{"head_dim": 128, "vocab_size": 1024, "norm_place": "pre", "qk_norm": false, "beta1": 0.95, "schedule": "cos", "batch_tokens": 65536, "dataset": "wikipedia_en"}
Each number is 50 + 15 x the weight over the matrix's rms, rounded and kept within 0 to 99. Layers, rows and columns count from 0.

# up: layer 5 MLP up, 1024x256, rms 0.0865, rows 420-444, columns 64-127
# down: layer 5 MLP down (transposed), 1024x256, rms 0.0722, rows 420-443, columns 64-127
up420:55 35 61 53 59 57 25 75 68 67 71 49 27 40 44 41 12 58 48 57 33 49 18 46 55 49 69 53 56 41 51 39 58 68 63 48 76 46 49 33 50 60 31 54 73 41 62 34 42 33 29 45 49 56 61 85 29 20 31 56 82 63 61 70
down420:73 52 41 48 47 80 50 45 34 44 42 57 79 51 66 42 30 60 71 20 49 77 72 29 53 64 51 53 48 45 75 42 54 56 42 60 32 74 84 43 36 37 80 66 40 68 64 69 49 52 60 41 33 29 59 47 57 54 62 48 34 44 43 57
up421:40 47 63 30 74 78 57 68 53 62 54 51 49 53 43 49 48 47 71 47 40 36 51 47 71 47 42 63 72 60 59 48 56 58 31 38 43 51 57 49 96 46 56 48 85 27 53 89 52 65 49 42 36 55 63 33 44 37 38 47 42 68 36 81
down421:65 48 45 84 44 51 80 61 65 72 53 71 60 41 76 76 42 31 33 47 64 73 52 63 31 44 45 38 31 56 66 28 43 52 48 67 66 43 47 99 94 57 46 59 45 47 36 68 52 60 41 59 64 59 40 69 27 49 33 49 45 50 62 58
up422:56 30 30 74 54 46 55 45 50 30 46 51 66 66 61 41 80 68 54 60 53 33 52 58 11 59 41 62 52 29 68 74 36 58 41 50 55 32 33 44 66 57 48 39 47 43 55 43 42 42 22 69 38 37 53 59 22 36 57 10 43 28 48 65
down422:50 59 40 58 43 78 35 68 66 41 68 71 46 68 50 54 51 44 57 65 75 76 36 56 60 81 43 46 41 65 38 29 38 42 42 55 54 33 53 39 62 47 26 73 81 75 39 57 76 28 60 46 57 47 39 42 70 42 38 61 21 49 20 32
up423:48 47 40 77 62 36 57 34 36 32 66 35 27 38 62 44 47 50 43 35 40 52 67 56 77 38 52 42 44 61 39 47 37 31 66 54 54 45 65 69 63 38 56 43 46 62 73 60 52 71 62 49 51 56 41 31 43 21 54 72 46 62 62 73
down423:51 45 44 31 38 57 60 60 34 44 34 56 43 29 53 48 70 44 35 75 33 53 47 65 49 46 55 44 25 32 54 33 55 52 94 65 77 60 65 52 36 74 52 55 51 68 39 57 29 52 54 31 56 43 53 72 52 49 44 39 59 42 28 61
up424:65 64 46 45 68 45 74 40 48 64 43 50 76 67 53 50 36 49 55 36 66 68 64 37 31 56 46 39 51 74 55 58 43 56 75 48 37 30 58 43 59 45 64 61 55 59 81 49 33 49 45 37 64 44 78 50 48 50 34 68 80 32 37 70
down424:55 45 76 53 23 64 99 42 30 39 34 39 71 67 44 43 43 30 80 70 50 52 68 63 40 33 63 50 32 62 44 65 54 67 55 44 43 49 67 63 24 60 71 50 31 36 51 51 43 60 79 56 39 71 33 46 57 45 38 71 65 41 61 40
up425:32 75 37 58 63 71 50 68 39 47 31 55 46 43 37 52 51 61 51 52 48 30 49 64 63 59 52 46 85 64 28 77 73 65 67 55 43 68 79 51 36 56 39 73 27 59 57 70 50 45 48 21 24 34 46 60 62 54 49 75 51 49 56 89
down425:72 38 44 29 45 54 55 77 87 39 62 41 63 63 61 68 35 41 39 76 56 54 79 42 30 59 67 28 55 35 39 56 44 45 45 78 44 22 50 66 49 33 44 59 42 32 57 46 75 49 49 64 68 38 45 49 28 39 61 49 47 51 39 33
up426:41 35 51 42 61 53 64 55 50 37 52 69 40 24 18 30 58 43 29 61 44 44 63 47 30 56 71 47 47 67 45 30 49 46 51 32 50 72 31 35 36 55 26 40 68 50 46 61 46 53 57 23 60 45 86 69 28 56 44 38 57 51 62 52
down426:32 60 63 55 73 50 54 63 94 34 40 58 57 52 32 97 47 17 51 40 36 12 57 49 43 57 52 43 60 61 69 53 33 34 30 59 35 39 35 26 63 23 51 41 31 63 67 79 64 38 62 63 35 91 56 26 62 33 66 40 63 40 45 41
up427:52 40 47 40 75 40 61 73 37 61 40 28 67 72 53 50 12 23 14 54 52 58 72 56 54 72 74 27 37 56 47 55 53 40 44 67 63 22 00 56 63 53 40 51 59 52 40 36 50 69 39 65 42 61 47 17 31 46 42 66 72 33 58 64
down427:44 54 80 60 45 12 56 67 41 54 25 32 48 58 47 22 48 66 56 29 58 38 35 75 19 30 52 55 37 42 49 72 44 51 46 54 62 54 71 41 53 66 25 44 88 25 14 70 47 73 45 76 47 53 58 14 56 59 68 45 65 19 65 47
up428:33 52 45 70 46 42 62 58 64 64 60 34 74 49 67 55 42 67 71 64 13 26 57 62 53 10 93 46 53 78 26 25 43 60 45 73 26 21 59 22 52 34 52 52 24 29 78 59 41 49 49 37 45 56 54 31 37 37 36 59 33 50 52 70
down428:36 34 75 34 60 62 62 78 59 41 49 55 42 20 73 72 60 64 54 42 38 76 10 59 46 43 55 55 66 42 42 29 51 36 54 73 33 32 77 56 82 37 61 65 69 47 48 57 72 38 40 69 50 46 44 28 56 74 74 37 30 57 36 46
up429:46 13 64 68 28 41 64 62 60 32 59 46 43 26 47 45 52 47 32 24 50 77 42 39 57 27 80 51 49 38 60 59 40 67 53 40 99 85 48 43 47 45 58 59 65 34 64 54 19 50 51 37 50 13 57 27 46 67 64 31 24 21 46 59
down429:45 39 53 48 59 68 29 39 48 26 70 58 30 42 40 50 52 78 42 59 45 60 52 29 38 41 58 03 40 30 32 50 65 51 30 70 46 43 61 52 48 46 34 61 35 63 58 20 50 40 47 38 62 71 29 24 17 58 32 76 35 61 49 60
up430:34 72 34 44 69 43 54 36 51 50 57 52 57 59 63 57 56 22 45 55 65 46 55 61 74 32 28 56 46 50 61 26 69 49 44 39 30 50 66 33 48 41 49 47 49 32 55 39 57 37 24 52 33 38 40 61 16 57 55 42 52 51 33 92
down430:56 59 59 35 28 68 38 59 35 55 35 61 31 52 81 49 20 27 44 69 70 38 76 44 33 50 45 60 47 63 58 48 55 73 71 25 23 60 21 73 25 56 53 87 53 34 22 70 37 66 42 47 28 23 26 59 26 51 62 78 41 51 42 46
up431:73 55 57 36 51 62 72 46 36 45 52 51 49 43 70 53 45 37 46 62 26 44 44 32 24 47 81 28 44 41 52 62 29 51 49 55 48 65 70 45 54 24 47 26 64 52 37 46 44 56 37 40 49 56 73 67 66 36 57 54 45 44 18 57
down431:25 83 43 22 60 22 64 35 62 48 79 67 48 62 85 39 43 29 77 55 40 39 32 71 21 61 68 89 59 69 74 29 50 42 39 64 52 39 30 58 28 27 51 56 63 54 06 66 60 57 53 50 66 49 64 63 64 66 62 46 46 46 22 56
up432:47 47 74 60 73 58 57 51 38 18 37 31 05 42 43 60 37 35 40 80 45 53 55 43 85 46 67 76 63 47 47 25 59 65 71 57 32 55 53 48 58 68 34 35 41 34 68 50 69 61 41 49 31 54 61 28 48 54 44 60 71 32 64 43
down432:78 50 51 46 29 53 50 66 58 39 30 54 52 53 24 44 54 49 67 30 84 70 37 33 52 32 41 59 61 51 48 51 25 34 56 59 12 24 62 60 39 37 29 35 41 40 61 26 86 51 44 37 55 52 38 88 74 65 83 86 58 68 39 41
up433:61 41 49 37 58 35 73 40 62 16 75 44 51 45 59 71 34 55 56 25 39 34 43 34 58 54 71 53 48 50 70 60 57 67 63 47 37 51 57 38 47 25 30 75 41 46 35 34 40 57 61 72 35 25 44 71 24 23 75 61 84 29 70 42
down433:42 59 48 59 47 45 57 52 55 74 30 55 57 30 49 22 44 36 53 59 16 57 55 32 99 51 11 68 26 60 68 40 64 57 41 51 17 82 35 29 61 42 54 51 49 57 47 45 23 54 58 37 53 56 44 56 64 51 42 39 50 47 38 24
up434:29 49 38 68 59 40 75 70 71 17 34 60 63 15 37 31 13 68 37 44 59 09 55 24 57 60 70 63 48 54 55 47 37 77 62 66 42 60 43 56 66 56 41 41 62 55 37 56 58 51 51 18 29 42 37 23 43 74 58 50 34 32 36 38
down434:54 63 56 51 39 52 24 35 56 35 68 64 20 37 09 39 34 68 65 53 71 47 53 29 62 40 70 63 55 36 55 39 19 70 44 41 35 59 42 85 52 28 51 52 42 65 64 42 35 47 09 17 46 05 39 41 12 66 35 58 59 37 36 48
up435:54 60 39 36 45 52 46 66 47 44 56 52 61 49 53 59 63 40 55 39 71 65 42 49 39 41 59 81 31 53 64 32 37 42 61 41 51 65 65 03 44 52 52 46 49 49 63 43 30 51 54 76 58 40 50 55 36 52 51 64 83 52 43 63
down435:51 46 52 61 35 39 61 47 44 26 84 44 62 42 46 31 49 88 37 34 66 53 44 30 74 55 54 45 54 37 51 24 43 21 53 39 37 57 44 72 39 48 39 25 45 64 52 58 50 61 83 29 50 70 45 30 59 42 19 39 32 30 26 34
up436:43 36 51 50 58 35 62 35 62 38 40 61 47 52 46 55 60 29 58 33 90 41 48 41 63 45 55 18 32 31 31 43 71 55 54 40 34 62 28 39 59 90 67 47 39 38 37 48 81 25 60 34 52 49 51 77 70 56 62 57 48 52 43 60
down436:44 59 36 56 54 38 69 61 36 41 70 44 35 54 46 69 44 74 38 48 67 24 57 33 39 44 54 47 46 35 60 26 46 52 54 37 52 56 53 21 38 49 33 57 60 30 53 25 40 84 42 50 33 26 14 61 80 59 57 71 29 70 21 47
up437:30 66 39 53 46 57 63 67 53 69 62 52 77 05 43 39 84 49 15 42 23 49 21 61 51 35 57 69 68 35 51 45 48 36 89 41 21 50 28 32 48 55 42 51 44 24 59 43 48 65 70 56 53 30 25 54 61 26 46 09 32 25 67 62
down437:56 55 63 67 68 65 41 42 38 65 51 55 60 43 09 84 67 62 27 73 41 47 65 77 44 43 51 45 31 41 56 43 77 58 63 63 68 76 35 40 58 53 70 57 18 43 49 37 66 58 39 28 63 45 52 65 50 75 55 64 79 70 39 47
up438:74 49 36 57 37 29 39 33 40 56 52 50 67 42 57 56 18 43 53 41 42 65 54 71 45 74 61 39 62 63 67 27 55 46 43 51 35 51 67 48 43 54 49 33 71 32 50 46 71 55 57 42 47 54 54 52 56 44 32 28 17 30 51 67
down438:38 34 49 44 28 55 58 57 59 51 49 36 47 24 73 54 22 64 45 86 43 43 56 76 57 25 45 35 64 29 55 45 61 41 59 69 53 30 47 76 40 35 54 56 51 52 48 47 89 47 30 45 55 44 24 77 68 54 34 26 18 37 62 55
up439:73 54 62 36 39 76 40 33 45 28 61 62 49 73 42 70 58 39 70 25 46 57 47 37 24 45 54 45 68 27 53 28 54 69 41 44 10 68 51 20 62 43 25 39 60 77 59 46 47 78 48 22 18 50 42 29 45 62 75 46 56 55 34 62
down439:62 56 78 64 31 81 54 31 47 40 17 42 60 61 39 51 37 64 50 48 63 21 51 60 62 65 62 61 78 63 43 33 57 59 54 66 76 39 55 66 65 66 57 66 31 40 40 38 29 23 67 42 68 39 47 58 46 52 72 47 65 41 68 43
up440:63 60 37 46 54 51 32 25 68 32 64 41 53 40 63 36 57 56 65 23 48 39 53 73 41 62 59 71 47 37 59 49 40 33 47 44 58 71 79 49 69 71 57 49 52 32 35 55 36 55 63 36 49 32 61 38 53 33 14 58 41 57 37 33
down440:66 38 42 49 54 46 58 61 92 44 50 61 50 43 37 63 35 43 76 70 63 21 48 44 68 62 61 64 68 40 65 32 52 45 65 19 83 66 45 51 55 48 45 70 25 63 57 46 62 47 45 54 39 52 19 48 46 33 58 57 64 41 57 50
up441:53 51 63 47 48 58 48 58 60 54 53 33 45 38 55 47 55 64 37 54 28 40 56 37 72 59 48 70 73 60 46 36 34 52 48 44 60 49 54 37 52 59 26 60 40 50 54 60 38 65 76 26 43 28 50 27 44 67 35 57 65 55 53 25
down441:54 45 37 70 54 49 72 55 61 58 67 54 55 47 48 33 34 53 36 30 60 59 56 35 41 37 50 44 51 46 43 55 63 40 47 46 70 57 51 44 56 58 46 49 46 36 62 36 61 58 46 62 72 60 33 53 58 28 39 25 30 66 32 47
up442:42 69 65 49 50 59 65 64 56 62 29 47 43 31 44 39 72 74 45 65 36 50 32 29 56 51 76 54 36 64 36 29 69 63 67 71 25 26 55 51 55 57 47 68 50 60 64 58 27 52 55 49 61 28 45 40 57 46 56 63 37 27 40 49
down442:60 57 68 61 27 62 49 62 66 64 49 48 64 92 48 59 52 60 40 54 28 68 39 37 33 27 50 63 50 83 65 49 41 55 43 47 36 29 46 58 25 57 31 31 66 30 47 27 37 63 44 72 45 60 21 44 34 58 36 48 13 60 49 53
up443:35 68 70 61 48 56 76 73 43 51 40 23 80 18 77 29 50 65 59 57 52 49 19 36 39 53 59 23 58 41 46 41 51 71 42 69 23 52 68 43 52 50 50 64 80 56 62 13 58 46 66 67 44 57 65 23 60 66 54 35 74 47 51 35
down443:80 41 45 40 46 51 53 51 19 33 51 53 31 52 44 45 38 59 65 48 52 47 39 52 48 36 47 20 38 43 82 48 44 59 62 30 67 38 38 48 38 36 39 07 42 78 79 71 67 28 35 43 58 48 84 60 68 13 47 40 57 32 34 55
up444:38 34 39 50 72 57 36 89 53 46 55 48 11 54 70 58 49 33 53 53 44 52 55 77 46 26 75 67 58 46 62 34 50 61 49 79 36 65 69 63 53 52 49 42 62 46 56 39 77 50 61 41 45 34 50 40 43 74 31 77 33 68 65 25